config.yaml
hidden_size: 192
norm_place: "pre"
parallel_block: false
extras: ["capped logits"]
init_std_down: 0.0599
lr_mult_o: 1.1
warmup_steps: 0
batch_tokens: [32768, 65536, 98304]
Each number is 128 + 24 x the weight over its row's rms, rounded and kept within 0 to 255. Layers, rows and columns count from 0. Numbers have three digits each. The size before them is the row's rms in percent of the matrix's.

# layer 6 attention query, 192x192, rms 0.0419, rows 0-191, columns 144-191
076:107146138166112122118196135109168133091115127121156133148123142112122120124140143144108144116155126095162078109143080137134108147062178122174126
061:132122110118150149130134143092110101142120144124152142113169171183147152150148072108151112157157102126069121144142093132103129098143132159080083
081:156083075123133144168048108153124104138120083101082113111136104127118096134125132143160098123081119162118131154119142070129157140148102142124110
072:092141161127208140137165094104134135093113130177119145128108142150138193083147156116123136145143146114085125100117128160140120145139136102126152
075:163102109127101156117107107149144133116122122113140124099141085144084114147153071157138120101126107120124113156166113096109089124188172139129089
091:116092118089131131126059170131106162128113144119137133160164136107159143150125138120163109169139175147166080108126068137164119125123133105130152
102:106099098095064100135055167136117122146096127110145131112119103109126139168090171155142146143087155143126132148143152115137137102160110109126142
110:120150131144100089183195104133130144105151123170131126126170116099136110087096105131068124116091112103142145146146145128109100158192154109120136
127:166149154150122118143136120129125137136160143141138139111113140144078104114175095157106127147161160078169122084084121171133087158130158104075115
112:125146097117102151112119138089134137084116124112092107134126143125171109148108122134168135139153117170126123154094141145136161090109124145175133
133:119137109095121113137149123116142116122127139172154108148139100104082100152114117155114158114099085107136170163121146115099084089089132125133179
128:114150119116113130124125146107142117139091113121094111122133111104117095118130132132166107118122151123151156096148111109156146139170086116142130
121:117107141143147086122150170183174142131127093178121107142158127128115105144142133124121163141164070134106167124116118111084096136128119140096124
124:134154093106149103137148095121154119098073123117118114133142066158130149116107143166088117112164114133126096181103177124122126150163129082157075
124:142137134165163132121130110093124189088105142115119153122154156098151147142119146123131112117111139119133131123175118151109123148114151123114098
128:126123162130133119133119104091133082104154109137123135180153145156158095177099118121144132181159144093125111147082106099152135127131136115096152
068:149129144135159095137141109115126139097135128112177143094117146142112132111120097123114171105139096118096123133139050097151130115092157117143121
081:113095091117120148166034126165120126142134092108089133151143124140137156128134116131139117137108132140083135170169155131120143102147103163113152
062:080129126117154139155145097136156129138141130148152140116144112140149164140128153190099165169122133104149104137092115105145111113123155098144147
077:132129145130145149118182130091133155126117118140107162153153134096120103104151103118074155150178136079129163100103078165143118123074096139137147
076:111138152159178178116179104102134125117149133148102153131121155131157155091143141129109130135151152064146124135129101152159124132116121128146121
086:142104101102097091121082145140110129165103152137143128120110151125135154158108143141152145168124152150125105092122143111094136106127073141117156
089:124107120113127146116109104097124157083155108130098146148158108086106109102111163108175120074125150176177106118132100127102117117130135094102123
118:092144125136082142141159133124100175125089149120139141112100138084113086141126109118135096091141091121094120134139166089176091104144123128114139
119:091142126118113107097147119096109118129154151134139187065138142119140113145111061103169131121123133133129137098086111121131148170157164137112114
116:099152137153124104088148131120136116131153152125145112143089149159130105138124117112136142142141132151098123140122133123079129130098136153167098
137:112156126147130166140123183129146183093086129097143131123091145100100126133137144147129121121146092089154118117118142134086160121115107157135109
126:136121119120149129082113123124123121100099114177123105084128162145140079156129131124128130119119088135102128109149132130169121070094120157122161
132:132118198106132167082150114133148127103131118088121122138090097151117119124133131100122141105133099122111138135124151131127124133115133090106125
125:135105126150109081102164130110166104124065168142123129151121116093155098150111137112084126135093128123118107155140154188161119082119109131115140
127:098105119138137177124160147157105099102161131161164124122131148116101120146171123151119127127164178097113148118165162116103121117136122133121141
128:140107137099122140181162172127156169102205153130141093125151150115148123128105126151146141106160149173155125129082116107150122121157108111106165
113:094134123161091135110187150116141141148107151083157116130224134132166117111126119138156110123106145115104190130105139142124153081156143124122139
118:182066121102136096124157119162148116103145075113153116114105117109116134147111116125088157124127109082087102141149110143113121101139145127090132
093:175103125096134144138150118165165114113148086089164113150134147090125133120136134143108125108131137097130119176113167139128154122140144103135116
083:187139152103102136145136124119130130107164133107160090140140149127130155135113166133143146154142150129175121158106160133127181131126140135140119
098:113150142122162186139117094114125103125183109189104124108125120149119113116134116160132112137121115152119184117129138158129108122162125141118158
085:102084120088082105102081148183140122162153109103102101102138114135109134119112128105111107113136099160128132107146134123134107129127147132128116
088:146134123104112140144131126113122128097139143161153106144156137096125123145097135142126124129105158114126104150100177156103165131179112115145137
075:118091028139100122103077147127148125146132153117126081122138147107153108115080126101114109127111124118149138112117120114120133117133112112168133
096:128123097143146103098116135168127103153128142116132152130130153111114139154148116105087124125123097131107138092157080096128082138128166109122087
092:157104120139125110125138180138120133153109131123076124130167117170109175110133100083109128089157113126081141142125125108103108102094070109138101
092:103153128118147170128086106131117127121105122129088120130151107165131150148082157114129121128182131132100136096126152108173177105100154126114099
090:113083110109143153156154138132126115109120121164112121112098114107151174108107112083124102087077120173057117110130103141135143126107105157114163
092:102144095069122117164097124142120110148181137161160118081102116157123146146132111162152110141164128124121123136106124151107122114128140127140101
102:129137131131189102143101117144171120139082101145119125120157100154118138102123151137146150119120082108099130126131092138119140144145125113116096
095:144151151127159098111125118100130107106141117143058163140140116137121130096138165126150085101120100131132167139076120133176126106110141123122117
101:132132141141108163156145171095093163093149134128108137158105146145092126125079145113177100157139133151145069102139127136103131158160108155133123
144:088170129118160164151129090110099113161108166140114140123113149134133123121157118156142103155133154160150118150131137129150128126123130120146145
092:099132135158125143117160134164134102103129131127108159086129117125109104138129099134114128108100094139072174119146093145103108107134130116132128
082:126132099140147120133154121164144108107082115110101151132159105119123134127126089109093136099113117122093168123158123172111109100141140061127125
067:155088123098122113084160141123131136132141112138149113135107116119140105128143130101110132157102101112144104134159087147114110113157143156122144
083:174135147104133159140123078110145114108186110161164125126138138135116132138112141165136126169128143122147127153121162152129160123162125141118162
076:082134109156164104122092104159117111152092106153113171139142110145116130138118098127114118130116092110088156109166092145131089137132118110129123
084:147125151104111101136130131144145163154121097127137121113126137181129194118124117103134163142141115129105120144156126136137138107103125162093116
110:087121124125147107126128125153129134127104113187107101146151088123107099138096145145136128084113129157096120120138138110110119138155103130157112
071:141071097158163125116148128151136135145124098142132112105142175097171157120115136086103132108126115110091122092139119104105052102155126136107140
103:135141136101123101129081169121111137132138102084112107083123117172111159108125108105144139153160076141156141140123100116135114123074138137096115
085:184119130161135143158183101104167127094123090115111112138095132140167141125156128139131120126167113167124149153100141125103165123082131141143106
078:128117103098145108136091145139118152144113129114101162114132092100143135091125152091140124133125089162136150172131094143144089118148120115151127
091:126092136134163172154104105155156122103131097102144136155109142130174130126144154139139107181169141152158134135109107109131116159127123145088146
085:139160145108101121131164131107124134116123151122133111152135109130120094092119149150162157093125128140125149147131145079096163122175107123155129
100:163123079124119141157136128093103083121141198119124151149162180073153126122125165160115103123138183131148152157110173132105164123145116113158097
079:131130108143171126133133151140113105099125136177122163114158151149155120113126141154091104110140126098142137137106100109085123168145142095135093
071:122116080137126178154103133109130140158105171096155128104120154094123123096129163099104124140118140143116137114144143150140135098185097129135152
079:134162116146103148120160155135143117135112156094093171123147116133117153088143121097099122100083104119104144120138155146118117117161069093113119
108:122133103144113105102110128109118105119080186147097169098144125125118140143092114111108173101110101174125144116117149141122136086153106098149129
137:113107109119164153106123108164163117132129087182126081142125078130125072094107141151146127124131098147133118146160119123130122167147113147130128
109:153125124147100145114171147117094139110142125136110126182109149123142071113161136192140110157097149142182085134138137121104165171158138115147138
099:124110118125099094161077166154125134137131115098109108133140078103104128109159130096169115159123114136109143136104115109141112141106124146119146
095:081124094144129122108105113131107115152114140148123128081111107125123142093098128112143088155123087122113138110162100160122118127112132132136129
097:123120127136118119121158120170133148136111092101130134118144125141126142114081140132121134128148164087154141121119137138193107149102103138140108
092:101129121110129118115167107159159139147112123145130092102161111136085099113131142151105139095122135136122133112168126101086119178131142136102072
101:150149185127155130139138120141112124110092134133096134144138126125105153109118142074131134156090121130116125154109119157126118088139131130106128
087:102148182135130124082091120121112120109117147148125146128111133134128097119129131169111115104087131127129125124102135107166099142159144127162156
091:134107138108135117117112128164167123125133090106129119097136151175169128125114143112147143133112143166088131131174088150115104104143118164088117
086:111126126108108104142114115133130056115134107162132119142109096146102160125133130177182123123128111170145136159173133159093125134134131108138129
088:138154144148161133131168108122157122127158155105145123154168146162113092105136142139150115087148181111105120112122169149141114168099109114093134
106:126129102180110112138137126124169119127134109087132156108130124109102116155103180142153144135170103077124117118151161141127172140150119162140122
084:150171136143107144125121132140169131121133100085131089081116117111142137100081110090106139106131088112107116138151100116159125170136121106090137
069:161143141103164119140123145153126112104140072138136112178107127140155138144107170144142114114155200109103111135131055100108142129121163112145118
093:103146121158089122193115124083126146142107169128120107159126130117111133146147123140150132112124148147142123138155129152145159139129124102145142
109:120134120114114132129141122086135144110098173154143119155136137125145114155113143183144110104139142190147124128126151116150160146121130140180144
088:109152116141159124113116146129138139135134102101107168101117121166125147152142090070152150116117096109110117110137069133155128117128119102104116
128:109134127096154154121112125121149116125136129097128128143110100121157118136122162133161110169189163147131134145073104103131126126103129145130110
098:116149129132138129146135147163130150147079125089116148122126099105091123091131132100104114112093102104108147105126106109145082142087131112113089
089:125129154118120139137141129074168125100136133122123137143115104154117102112172105154174114127134125189127150137112143123142150110097102103147121
090:190135162118115130161129116098124159130086130095081106134111189132129129170110140102133181145137108103114139099133135145138134139138137141085143
081:118139090107156156139114105144108139148169134147146148103167132100141140136095126152149101121128124109151091138109159129100142130149150092131149
105:090114146117128118084158139139122126128165148163091135096113125148102085094122094163107158112132160101146111168138151130117119094152116103179102
103:175108106135097139158123137142082103116126140080155134122089148069108136128132131130114111158112103112105125175135084118145122135111137133136176
096:132130157150147190149146109121133118151134066120096116157132123155128121146076168140154125166130131145100120096130110136146094147132109144096106
099:142127107114142189102140134119160123097123121137093115145110128165136142126088122122170147153177132191158115152113154130110166144133108142147148
119:171101144092107101115151135150093128120122190133162140106151139108121114155150138121110154133124175135125139147110134150124115101138162134156149
102:151096112151140173140175114125122119129115145091094141121094133133121113154131153144127148120143112153123179127117131129135156138121159152093112
120:145126150106155132151103138147102098140140106162123149161140176159139141153140137148133165128176179093122155136128110141130115097129140129144097
066:163077140118138181088110109125149162136091072119111157140130124152172128148142144074133150136135118130145108127100110117138155136111124089130149
069:093148132136158136153084124162152137112146093123096109105116137115134126130140088110133087116114123173115144108141085084105121083126119136114143
100:127088131103126157139109089090122082135103145128142178122118132142151134165137162111131120204145170137131096131137152157188144144139125165142139
094:089167137164123078123174132163129123163139079109101138098164132141111152110122093129088149074100091100131156152138131135106104106148141098113103
087:168119112121095132146071112121125113076140177136142152158089162125133110146122183146185133157160163152116122140141114126159150128104128168146161
099:154125118107118118115086164132111094108156130138132099147136092148104149131104187178177146165130150140165128123135140126126141142142138157113133
122:152099132156115113117121107128132110141171166127128145103151126116110148116138119125068145139136128136146121147120159125114134132185121115117092
114:125147172171136109159115122129096218127131127142126128143122132093139122098147092096125127082079105128116122117083118130106105107144123133142134
119:132148130148138121157104132165119113140120133149119110114170125149078120142110138134143137147122124082122138121163145138120131128139137164106153
101:131161129079132145103139137142133125093115118108100101122133137156108134144170100142101156195153139097152126150112107158140183136142100099133161
115:124104127133113159132130115077108097149127123149106144152086134162173110150167117148123106175124132182135127168107145142171182114125117122126149
102:121120105086095107096125123132107078147187113107145123113158101120095178105130129141158139150103146118145156162155142138119123093164145115146110
115:114128140163101139142119152141113156113119138117163104129107134092136106171107107127135125134126098078107123110127135144131132119158132116114122
103:140147133088119165103118126135136149128119152115145158162092131136156146096139157085154104137156146129115108129093134133152134089083123130142139
106:142124099157110145177155149134091137151148119109125142143083134116090100143147119139106141141148148109107093131168130157107148152160134129095098
107:154114142130129113124130093139133116133113134129119126132172144100191148100085175130096148122104103147186133084119125146075108165144150107160121
066:135123164152120117098167096097112136100120111137106196175117163113131159113086143142109106130133116099136114096121163147136112171145152128123117
069:101182145119140130111168145159148120137119127119126154086115140125137135063094116115155112053105144155101139132089140114096075094128101103112130
080:135116171100174166128086122160130126121124106135111100121103110114107129135154129087177119145125118119135107157120079110111108133089148134113128
090:090150127151101115113166130085120161170129130068111155131129128112162127132132115164115158144079125096126103105127156167125153131169148118132146
083:127170136079184103161110148166098132127169134122165077121184097101115102095121158148149138143120128120135141141134109122111094155093130132109108
084:100109114111207160138125109125124122121146103117138143141124133152120134102144157093115115104177144130111129140131093128185106121139112135099117
117:177144132140095141130070161143117170088109158147122140152159123118074106107114170125176151127117122118126090123105103101134158109119139147163113
113:135157158107128127126177140133083150129134128140155102110158128097118118110125124135126105139092122079106131136169143120098153146137126105127101
112:194120095112129110098055130158121127113143127146113161156110112129105185101121141115158123145098150118147143143115093127109129119098151111132167
086:096104159094136137111168112101107158142105147121142142104134138151170132113104130134121145102127123129132095113102123112142135107172092121190144
107:134147152111109153101182116117156116109087167133126136111155110132110097094120122105103135112122139160164149123130199120121144114119101145109126
100:159116097151101126081107074138147114105164127131083156115160096124131102134107146120110137111187141117157152101131133126133132148149108131086119
104:128095101125128104114109121185126146152101150136087111150126076142080170110117117138161139101107105161113117134113121107094107118134088122109151
118:120100111113129127115106126131107093133104157092128184104167130088150118123089162105108124169147148137155130111119126115151118131153128133117139
102:141099120125144108128139163128120137093146087111130130124106129111113128095165118142170097109097111172143135138088134094143113144098159096154159
123:134099129126160137117115121122164101110098116194055125124155121138146127133122145168152168132149144160129169135121150124127105172142146130135114
069:151160082094112142148135177118131117109116166134147114153149124111137141119133127096090134123097106143116138145130131136101128140171144132128133
081:103109147151124135121135091119122143126129128135105133116144126173125117142111117171165127141159173143133114130109132124155136116082121112137147
071:126165132104151109135114157153143115154129126142161088141111125101143161101153129096096120108102108105103107146142110152116128113156122150104136
087:139108114138163131149134127128138144156145083151168087146121129144102151124166106121101105084128133115088111161183119119144111128142157137104100
084:115116138076183120173117109135124138131149086172155092119109128160122155120155108116143102121136145158066128139172097144129130115093135154109119
092:134127090150077114075145126160139097106130182074095126137140098094120118120113136157144177149131119109197137128110143123133147168145134116136125
103:152101093119083102096127146143161093135149140120123098135128112128105120123112155179136189139122110113204160123116139119132135175143129121124117
099:132108095140125118142155099155134162130164125140107089099154142147098163097082101148094176146130139110152121124138155152104152140153137125103115
097:137150156130139135110124079135093104146157129103130177167128135115102153125132146102144136142166175113118157115107116149132096114141116100110081
113:104126114124102140126147149089139140098123142129151124146063103120132132148131101145144129136105130136136079156126116110129164109097124111141123
118:116158115118141163124123126113143127101097143065146185133105136131126105163161166119103131166156127099161089104110098132200179136116144108122131
120:134124137152086107136175133142102133147161141106150128119112129121105131138128075110079163119151120113146111128118098137103153129100122161134114
094:123128150107147117152144137158139139162097125091182148116155131104128125086131128096097112121117182096128084152150164107166099137161125099110159
100:106115136139165146148132116151143106129109083129110155170128123133123137129146161148148113145115129101129099131168129153185090159134130123114161
124:138085137125133175105125137135126145132140104139101149095133115165147107215093109137144163175206155138118174100110130145140126129139107139117105
116:119155141122139130132129143147160160136075122122125129096111077136133170084142140107104136090096097136068122116137099120162113107108147145094148
056:113090149131119147152111135101112151102136130132134137097142111179112086162117074154135130118108128127145129126118127148137150111134133126127118
064:124147131136154118133145116169129128144113136088099112141108138086158137094144181138106100160152126103170114160110132127128126140091108127142138
092:128095124115135119135116140130129147125147107182150130118151141197105165169119110123154149095135133145100109135155107141134149103118137121113134
108:114127139111147125134108133129136153128160084187123136118146134209116154171109087137163147122156125137103118111159122162125123086143147134085133
095:110129148154142133143145127100119145143116117141135133114141176156120137191134085109108140087119140102121108146154141129120110088121111137119142
093:143113102144127160119157121118112117129108181068115147158096128100129125091121158122089105127102108125181109140139145111146157159079100134166130
079:152089106102169151147137115154131119140138101169136109194100135155137181112150162180130113149159161161089141142130116145131117131093149136124126
106:137122075162118116090154135145146098113149139152085134161152084168091142132098132192128141153125122106171164122095133108140170175120144104125116
095:126140132111187124092166114131162139082184084133094136094096147145178156118127103095123116119150150142099111125122112134105064091124145124099087
113:107137128100166145138106159136108153111112134160103118111132124161136097136140099103147123128134125147117092132143092117111125096116138140125116
094:148136166140127125131130113135142132105154123119080130091143129172138128119104137134147115178139149151164143106118108112081155125086094117135142
163:127126129165103147175124135137085148142145134090160114150089148100111132140150129145128100138113129107106108118129119144138131133137168121110127
131:141163187100135139114119121158150155114109137142125095149139116167126120107108119134153150106132147150155135110102118122092111104124098137108095
147:152187127109140125110177138116117097116199125115127174123144152123110152127138125133149149161167146090157133143130114130111091154139150107112119
137:112155116093111102146103178150112149137178139157134127116117098114114113121119120094171122137164124148115117126150076122075118128139127140144136
123:100155128148131147135135112144137142130158110122128114160109100132125093143165125133145155134158123085135135122144084124150143163116118112107121
072:142140115088131123115077120126134118106142130138155155165130144105134145149160151108128106135192173128138113128098106133116139095112179110135174
063:116094155131140141140115153126125104134120118135116139110127084158152130135122097151150150147067107111135168149162145180155159154105125118133094
068:118117141113135133147147185136140144140095119100116079167148122179149133107142128121144148168074118141121150161141149171113129141166103156135112
075:131123113138109149122103124194149126117093108072139114127133128182158115145154163126138102149093144134113107163143134134133143155144135096134158
068:119132130150130130140121145153156171124065110112112085155116129148167145116115148108084143136084152134086123145159142141102147112166088141143135
052:142090112140124145110068133134104102122145168109152185128153144120095116095111084148165107135165150144141154146100137127132101160141142131112127
066:146115111137118055128087161129169127134115123158113137087131147127129140181129143103140149133132110137108073089124105111095099144126114148139093
087:127130178155177164140190116103071141091171156158158168099131152108128106105123086131093109128169125089115130147119114129117122120119129110142143
086:140171129133126092122121108124100188181118140116112151107127120126145117121121096106155116121131125136166122089116102141169128157107134158138076
118:146114146093178113135159130153132131149122138106122084101103120121148121092128138115144138097100113137129126117141132118161099123146104118113167
116:107112131158133132144215156125173159122139157130156154155190135091146111123120109094136148119150101159103138150136136142089114113107118119117130
126:111125140115145122102124126126162068109117097110080135107166121152186103132123107125168158127129124139129123111148109088166163118168148118145112
120:150112099144126110099142096123073125138135115131172141091131135125165133104148098125096131137117134136146088139137108178141119143118132128113102
122:129121143153165110172095147161139121121139098142101101164118127176182135131143164146099172181166135131135104141135120141107120139131111113114126
114:139130117156117135144114120111097175108110159074105148116135123096168142131114122170147086102145149171158091133135161157118148153181154095143086
118:116149105129115146106112110109069108111157123154123154128142160137105095130123091103178152136147149143132139160112111086135111150115138124180121
053:161140154127157188185175111134165127113160128164121120082124108101084074133175060134107122076132106115112154123150138137127126135125144143109079
051:112145114126089099087154138141108137147104148149102150114105151179128168080108146093131163122086114136105154102110137142135150199136093155145084
058:100121087113139151143147137144110104137139082090106115166133120170149163105127119172120121145107118151122105125126157157150146140126120135140133
056:131106110156111129130132124128075107171176135143167157155163068149130116123136117141118149129120124119148102135123106146154120122108165098151140
057:120128148162127158136114111153147104132104115097120094131074117154150160114161174101121081163108150102098109145106143145149147122106125135112141
057:103131112118131127174047095106100105133156122127167183089133163090142174132113132110129137109166153124089115142139118119124122070124101136098091
074:116154144120119111156208104103163155139111103156101081124093096153117095103158132129127145133091110104146130103118179141155137135135136171077096
109:140138164163138154169235090093141118103191118160132125129123103131101110079151074175101133104131134100109154128124174145116108150144162122118099
100:123150123147127152123189134111140152112099117157160104076111123130112090142175127131098090119103142095146168086143155157130139139127126180086131
117:162143131128161130088117109155149073142129115125092147148136129115123135154148122132131098148135134118164138085124125174117121121076138105122122
119:117131108113119155167150108113124126157128142103120151159135159084101147125121123164122112120171159095160120108098084094174155137204117104119128
121:123182087109159097170121121114134103132138137144128117138125147118131105129119114158130118149134138102132125140117129118122148093120131151159130
121:138149160138161129128162112092131119072122129118113109116139135125180113174118108099133120176098157107117111162169150132165119103112127123127143
119:121139123109098094106133092120141099126114143138098099121091060160126098130138130123105139106151081149085107139075172170172137106149127135141152
121:109097144102115106119112148114160112126097136157139161114088138126121115179129127119142122124124124115133110143117141139111110153120098142064136
118:142113114142114113135122115089135118131153134162112128124192125133140126150140129139157153151128118143162157115116077154185108087149163146096151